python train.py --n_layer=9 --norm_place="pre" --bias="all" --parallel_block=false --init_std_qkv=0.0199 --init_std_o=0.0047 --init_std_down=0.0047 --lr_mult_down=1.5 --train_tokens=470000000
Each number is 128 + 32 x the weight over the matrix's rms, rounded and kept within 0 to 255. Layers, rows and columns count from 0.

# layer 3 MLP up, 2048x512, rms 0.131, rows 1532-1556, columns 128-191
[[166 134 140 129 117 145 116 100  90 124 152 103 125 113  93 103 130 126 135 123 122 156 120 148 123 143 169  64 102 152 138 157 109 152 115 141 118 133 106  86  99 153 134 116  90  42 173 158 120 116 133  94  96 129 147 175 105  84  99 151 131  96 127 151]
 [102 133 134  54 121 109 155  99 131 170 118  84 128  40 128 145 103 122 116 148 112 134 112 174 105 140 142 201  81  92 133 114 117 145 131 137  86 165  70 141 136 180  83 117  88 148 116 115 135  96 160 146 120  62 155 123 185 158 100 128  92 161 146 133]
 [152 152 137  90 121 160  97 153 138 115 130 157 160 100 129  77  65 134 196 121 122 109 166 130 153 148 138 143 101 135 113 122 151 136  61 123 166  87 112 123 135 126 112 139  68 185 149  97 117 120 200 136 128 116  95 182 134 150 172 140 100 132 147 154]
 [133 155 153 123 124 147 106 184 185 112 143 131 109 138 185 119 115 122  85 115 137 110  95  97 138 112 150  91  66  81 104 128 128 120 144 186 153 175 137 114 155 102 128  83  87 137 104 166 175 140 102 138  90 132 152  69 172 154  84 166 201 139 106 180]
 [139 129 114 102 130 142 111 104 122 151 104  71 141 169  92 104 147  90 125 134 152 108 150 140 157 103 117 117 114  99 117  86 135 151 124 112  83 204  92 108 121 155 113 146 141 154 121 141 132  87 120 104 138 116  87 143 125 113 124 153 151 107 119 153]
 [ 87  75 119 107  74 114 167 116  88 114 128 141 115  86 104 161 160 110 133 141 183 163 151 136 156 139 115 173 168 170 108 172 114 117 133 116 121  62 117 136 116  92  99 150 122 145 143 123 155  99 103 156 129 107 157 169 171 114 180 136  23 153 165 115]
 [115 125 106 151 145 167 158  21 159 146 148 141 156 128 152  80 112 114  99 145 109 151 147 104 134 143 124  77 109 147 181 137 150 133  74 127 129 148 131 107 129 147  87 126 118 174 102 155 120 135 114  88 179 128  95 160 150  98  89 116 140 138  85 148]
 [154  77 103 182 125 125  83  77 161 131 145 129 109 166 138  87  97 122 105 101 141 145 119  97 134 167 152  97 144 100 125 137 138 128  69 132 185 108 151 155  66  97 178 114  98 118  88 130 105  75 146  94 156  53 104  89 122 167 129 127 130 107 120 190]
 [207  84 220 135 132 157 117 175 162  54 132 106  95 159 171  88 158 139 129 185 123 129  65  64 182 152 105 151 135 137 195  97 108 133  87 126 125 154 120 162 127 136 147 124 162 161 164 152  83 120 139  98 138 141 158 117 150  76 117 147 101 141 146 124]
 [157 111 123 108  82 131 123 176 133 112 121 119 137 177 112 139 118 131  96 127 128  82 160 150 116 140 117  26 210  99 103 147 132 132 128 198  93 163 102 174 100 144 135 125  63 160 135 157 178 139 160 129 123 149 117 127 161  80  78 133 146 183 102 134]
 [138 136 142  68 145 113 124 128 163 145 180 127 140 146 159 185 168 152  87  84 146  69 121 119  79 112 120  99 149  99 139 114 121 139 170  97 127 113 118 136 163 116 118 207 105  96 158 120 139 112 133 148 147 111 167 162 164  84 110 214 145 136 125 143]
 [163 109 158 182 159 131 140 176 120 130 129 143 188 126 124 172 119 141 118 140 112 155 168 114 132 137 113 131  93 106 163 155 144 123 122 149 118  91 104 159 156 134  79 100  62 120 156  88 150 158 160 122 168  96 129 130 115 153  91 112 148  88 158 145]
 [ 67 116 163 129  92  69 132 114 135 181 140  53 185 148 100 154 121 150 111  72 153 156 153 108 171 138  74 133  90 146 160 128  73 145 115  68 172 146 184 114 109 147 109 137 136 168 203 203 127  79 139 189 106 193 151 128  83 130 124 117 153 100 137 138]
 [151 108 113 137 143 165 141 161 122  92 152 136  77 117 115 137 112 117 131 156 111 107  77 108 120 134 115 140 158 129 122 100 151 202  76 133 165 157 161  79 163 109 112 190 172 137 107 117 189 138 128 169 126  97 188 155 206  93 143 117  86 148 122 109]
 [160 157 149 109 110 186  93  67 137 129 182 152 157 140 142 151 128 129 112 163 156 248  69 108 120 124 145 115 158 131 124 152 156 135 132 168 164 101 149 203  69  87 115 113  99 100  93 126 115  98 100 163 164 173 160 100 142 115 139 152  83 110 143 124]
 [132 117 131 132 204 123 130 134 166 173 126 182 143  82 133 216 190  48 103 148  93 118 106 134 161 104 148 130 160 173 126 125 163 166 158  85  95 155 152 130 137  78  65  88  75 154 113 122  88 137 111 110 112 155 122 152 125 131 171 135  95 212 121 128]
 [140 142 171 110 118 107 119  68 161 140 107 149 114  97  98  98 212 121  87 130 154 196  55 106  87  93  92 127 111 152 157 134 169 151 119 100 128 192 118 114 110 118 155 140  93 108  95 183 155 188 148 173 123 132  74 160   2 109 178 147 141 145 124 110]
 [112 114  47 142  66 100 146  73 158 146 133  91  82 134 155 126  72 113  90 107 128  85 141  78 111 106 140 121 150 137 178 149 112 106 180 132 139 144 154 163 175 159 163 101 137 124 112  94  80 110 183 105 120  79  76  97  94 173 125 172 136 112 124 109]
 [ 55 146  63 128 174  74 130 134 158  76  88 165 141 120 131 128 154 112  95 164 171  90 174 169 153  84 110 128  94 150 129 127 145 101 147  59 131 121 159 135 107 129 114 139 134 150 157  94 145  96 114 183 146 121 131 103 140 159 150  93  94 167  48 134]
 [133 158  71 164 101 197 151 136 129 156 102 123 176 172 177 101 137 160 101 126  66 143  91 150 158 129 132 139 139 201 139 160 105  88 105 109 121 116  76 118 107  99 175 178 171 102 127 104  88 159  91 120 133 117 131 101 124 139 155 135 122 170  37 138]
 [137 117 116 147 108  75  80  69 162 127  97 124  96 125  62 116 145 139 100 103  81 152  69 132  92 137 167 110  86 195 186  77 120 118 131 119 107  84 154 128 149 112 145 129  94 180 131 124 179 133 165 117 143 107 135 163 155 106 122  86 161 189 144  54]
 [116  91 176  90  88 154 156 147 168 123 175 136 135  97 158 117 141 126  94 141 156 126 123 129  84 134 143 133 106  80 138 132 183 140 145  82  97 137 130 135 148  94  90  56 163  89 109  95 138 135 156 108  81 106 104 103 160  94 104 105 113 122 148 143]
 [115 148 151 163 142 184  84 162  99 159  83 165 122 204  98 181 106 150 146  98 107  89 154 152 131 160 128 171 189 134 155 153 148 122 100 136 142  99 107  65 106 135 121 185  79 137 106 167 120 111  84 141 170 116 186 125 139  73  57 154 119  65 134 135]
 [144 173 148  82 128 138 115 133 186 128 132 127 105  92 141 141 138 161 136 120 114  80 111 148 140 130 113  93 133 112  67 123 130 166 143 142 151 120 140 159 147 193 132 144  72 162  76 134 111 154 149 130 141 174 176 102  65  77 121 130 143  89  81 143]
 [131 149 108 139 115  94 103 108 140  74 101  75 124 161 104 132  82 158  62 151  80 158 132 152 124  92 133 149 174 102 110  75  93 183 168 116  24  62 107 137 122 207 178 117 170 137 109 137 121 123 159 116 156 106 105 113 113 107  94 108  64 123 146  75]]
# layer 3 MLP down (transposed), 2048x512, rms 0.0513, rows 1532-1555, columns 128-191
[[120 140 135 127  78 152  89 129 125 119 123 236 161 130 142 142 100 106 122 120 112 120 137  93 124 171  96 126 157 115  78 105 130  79 148 133 159 114 201 141  77 168 114 106 111 156 117 139 147 158 162 161 156  91 130  96 116 201 168 134 129 112 212  99]
 [101 126 160  79 141 159 149 148 135 134 136 152 162 133 119  92 170 181  73 102 134 114 100 160 146 105 127  93 144  95 163 132 110 133 113 168 159 117 155 126 183 162 136 142 125  83  95 100 104 107 117 129 123 133 157 146 124  90 129 125 124 148  95 106]
 [106  94  91 131 193 145 127 160  70 142 161 155  80 189 132 167 121  66  99 144 130 123 132 161 138 168 213 131 118 113 117 114 161 123 127 112 150 159  77 200 151 138  80 156  98 150 109 137  99 120 129 112 174 144 195 107  41 145 140 110  74 115 172 102]
 [136 152 158 149 131 158 150 154  52 101 111 135 137 164 111 108 145 109 104  98 133  84 175 158  87 126 135 143 150  98  59 121  79  81 117 109  93 138 175 113 147  79 163  80 163  70 153  87 127 115 125 146  57 157 117 145 125 148  97 133 130 105 166 171]
 [ 96 104 202 138 138 142 118 115 153 128 133 151 115 113  81 125 162 105 109 138 105 162 144 148 123 142 126 190 111 134 121 140  88 127 126 131 165 149 148 144 157  74 155  61 104 141 150 151 137 126 201 152 121 143 124 105 109 161 138 103 150  79 137  94]
 [112 135 170 147 113 159 138 172 176 179 122 178 144 111 136 197 104 151  94 144  45 119 168 109  17 116 143 132 112 101 120 133 146 176 140  98 156 132 161 110 164  46 132 146 141 104 133 115 181 163  78 196  93 153 158 119 118 184  60 167 101 103 144 109]
 [135 138 212 147 112 163 146 189  99 125 148 171  83  78 106 112 120 145 109  47 161 147 150 144 189 175 152 175 185  71 124  91  96 192 164  82 124 100 121 193  94 132 157  98 150 136 152  71 171 107  89 125 108 149 127 137 135 112 209 139 105  97 127 110]
 [109 138 157 118 142 207 129 119 114  94 157 125 134 151 147 151  58 189 112 158 160 134  81  94 146 138  77 166 174 141 114 104 159 141 143 135 145 128  79  93 175 107 137 153  87 107  89  70 165 146 118 173  79 122  82 167 141 123  35 199 147 117  87 168]
 [120 126 114 134 115  44 139 103 160 161 121 162 129  88 121  48 115 121 111 130 183 135 110  93 145 120 147 182 100 119 148 137  78 152 172 125 167  82 127 103 128 104 164 127 106 127 157  86 160 137 136  71 203 107 112 129 128 133  86 115 138 127 126 113]
 [144 129 175 113 128 158 149 114  97 145 155 129 146 153 150  71 131  85  54 135 122 155 147 113  94 131 125 127  80  79  61 125 168 135  51 133 133  88 122 140  95 123 140  97 131 105 138 180 119  93 167 152 129 137 167 209 141 147 162  53 117 106 141 132]
 [ 76 150 124 122  98 108 138 112 130 125 125 114 136  92  96 166 144 227 108 118  97 108 123 174 142 157 160 111  89 164  90 193 113 156 143 121  99  58 197 168  50  82  79 160 145 137 168 132 101 155  65  92 107 153 112 169 188 142 157 105 148 127 119  93]
 [115  82 128 113 149  95  92 109 140 142 160 148  93 168 152 118 124 118 136 126  87  85  83 176 149 122 146 151 149 157  75 137 112  91 170 110 141 171 134 163  85 156 139 160 140 153 113 174  75 137  74 139 144 139 132 109 133 144  99 121  89 149 101 114]
 [123 112 136 157 150 119 134 172 178 103 114 141 147 158 109 152 144 188  91 197 148  89 112 149 155 149 106 203 148  19 144 169 133 153 160 241 134 135 151  86 140 164 187 177 199 112 113  86 129 137  54  34 118  76 122 183 179 104 103  94  96 177 108 138]
 [ 97 160 113 164 193 143 145 110 107 151  83 117 117 152 160 132 117  84 170 118 102 134 129  98 111 110 162 177 176 141 141  89 158 166 130  93 103 129  90 128 146 109 176 134 124  79 126 158 175 111 172 129 122 116  99 171  96 166 126 137 113 135  58  84]
 [186 102  79  95 143 106 168 156 177 122 124 174 175 183 164 121 138 106 105  88  89 114 140 123 110 128 101 119 119  88 202 166 118 136 129 117  92 144 121 100 165 165 220 130 128 132 117 124 127 106  94 135 129 170 163 169 190 137 158  98 171 145 117 111]
 [122 136 137 127 111 128 168 114 135 100 139  83  86 122 136  78 110 169 100 110 155 154 123 163 181 183 128 138 195 136 134 138 103  95  92 193  87  76  79 102  98 161 121 152 165 118 123  86 121  89 165 103  65 128  74 173 159 153  68 184  97  65 113  97]
 [104  86 141 108 118  92 168 128  85 121 136 151 134 134 212 105 173 140 128 166 115 131 103 137 195 114 112 153  89 158 133 155 136 121 137 178 155 184 183 127  95 125 101 102 186  71  84 180 123 123 131 128 142  93 145  67 157 143 106 144 152  54  76 146]
 [193 140  83 103 149  99  79  93 134 146 130 143 131 107 159 115 151 127 112  96 100 108 116 132 166  94  77 170 149 136 187 106 143 139  80 136  93  89  81 141 142 187 167 139 149 140  94 121 111 123  93 111  99 167 100 128  85  65  70 133  93  99 112 169]
 [162 135 170 124  94  94 116 134  96 130 129 192 148  72 151 180 105 121 114 153 128 178 140 142 144 142 124 186 155 157  83 139 141 111 111 134 112 118 125 126 199 182 121 114 155 198 128 168 120 128 145 190 142 123  93 118 146 136 134 147 103 105 186 157]
 [ 92 156  94 123 128  77 113 160 130  71 151 161 137 105 116 117 124  99 157 156 126 130 147 126 140  73  48 124  99  58 126 177 159  50 126 141 144 141 140 113 138 112 153 147 110 155 118 134 148 118 139 118 121 125 121 100 156  95 151 129 113 162 172 172]
 [128 137 168 117 121 174  80 167 153 177  81 128 138 138 154 207 148 128 165 179 118 149 148 161 142 118 105 134 106 109 135 141  82 136 177 123 145 128 152 128  98  70 101 148 144 113 195 141 123  90 132 141  82 128 129 150 153 102 107 129 165 173 160 115]
 [101 160 138 150 103 101 103 155 106 178 155  69 133  99 126 159 186 103 110 110 128  90 162 109  90 127 162 101 110 137 147 155 155 169  92 120  85 147  75 116 180 180 117 104 103 154 128 127 120 160  61 134 104 105 135 149 122 134 120  65 158 143 141  98]
 [158 141  89  65  81  79 127  85 116  99 180 137 132  80 160 119 149 103 124 117 144 108 110 129 173  91 121 135 105 134 126 149 115 133 124 107 124 153  94 130 161 176 196 158 162  87 128  96 122 101 149 150  99  94 163 140 155 149 128 167 137 146 162 149]
 [158 132 139 118  99 119 146  63  68  98 175 103 163 134 125 108 118 120 128 125 164 159  91 146 138  98 162 132 130 109 125 129 198  76 179 133 156 145  80  80 147 114  93 143 151 128  97  79 142 182  82 137 125 106  84 100 154 118 139 111 121 138  74 123]]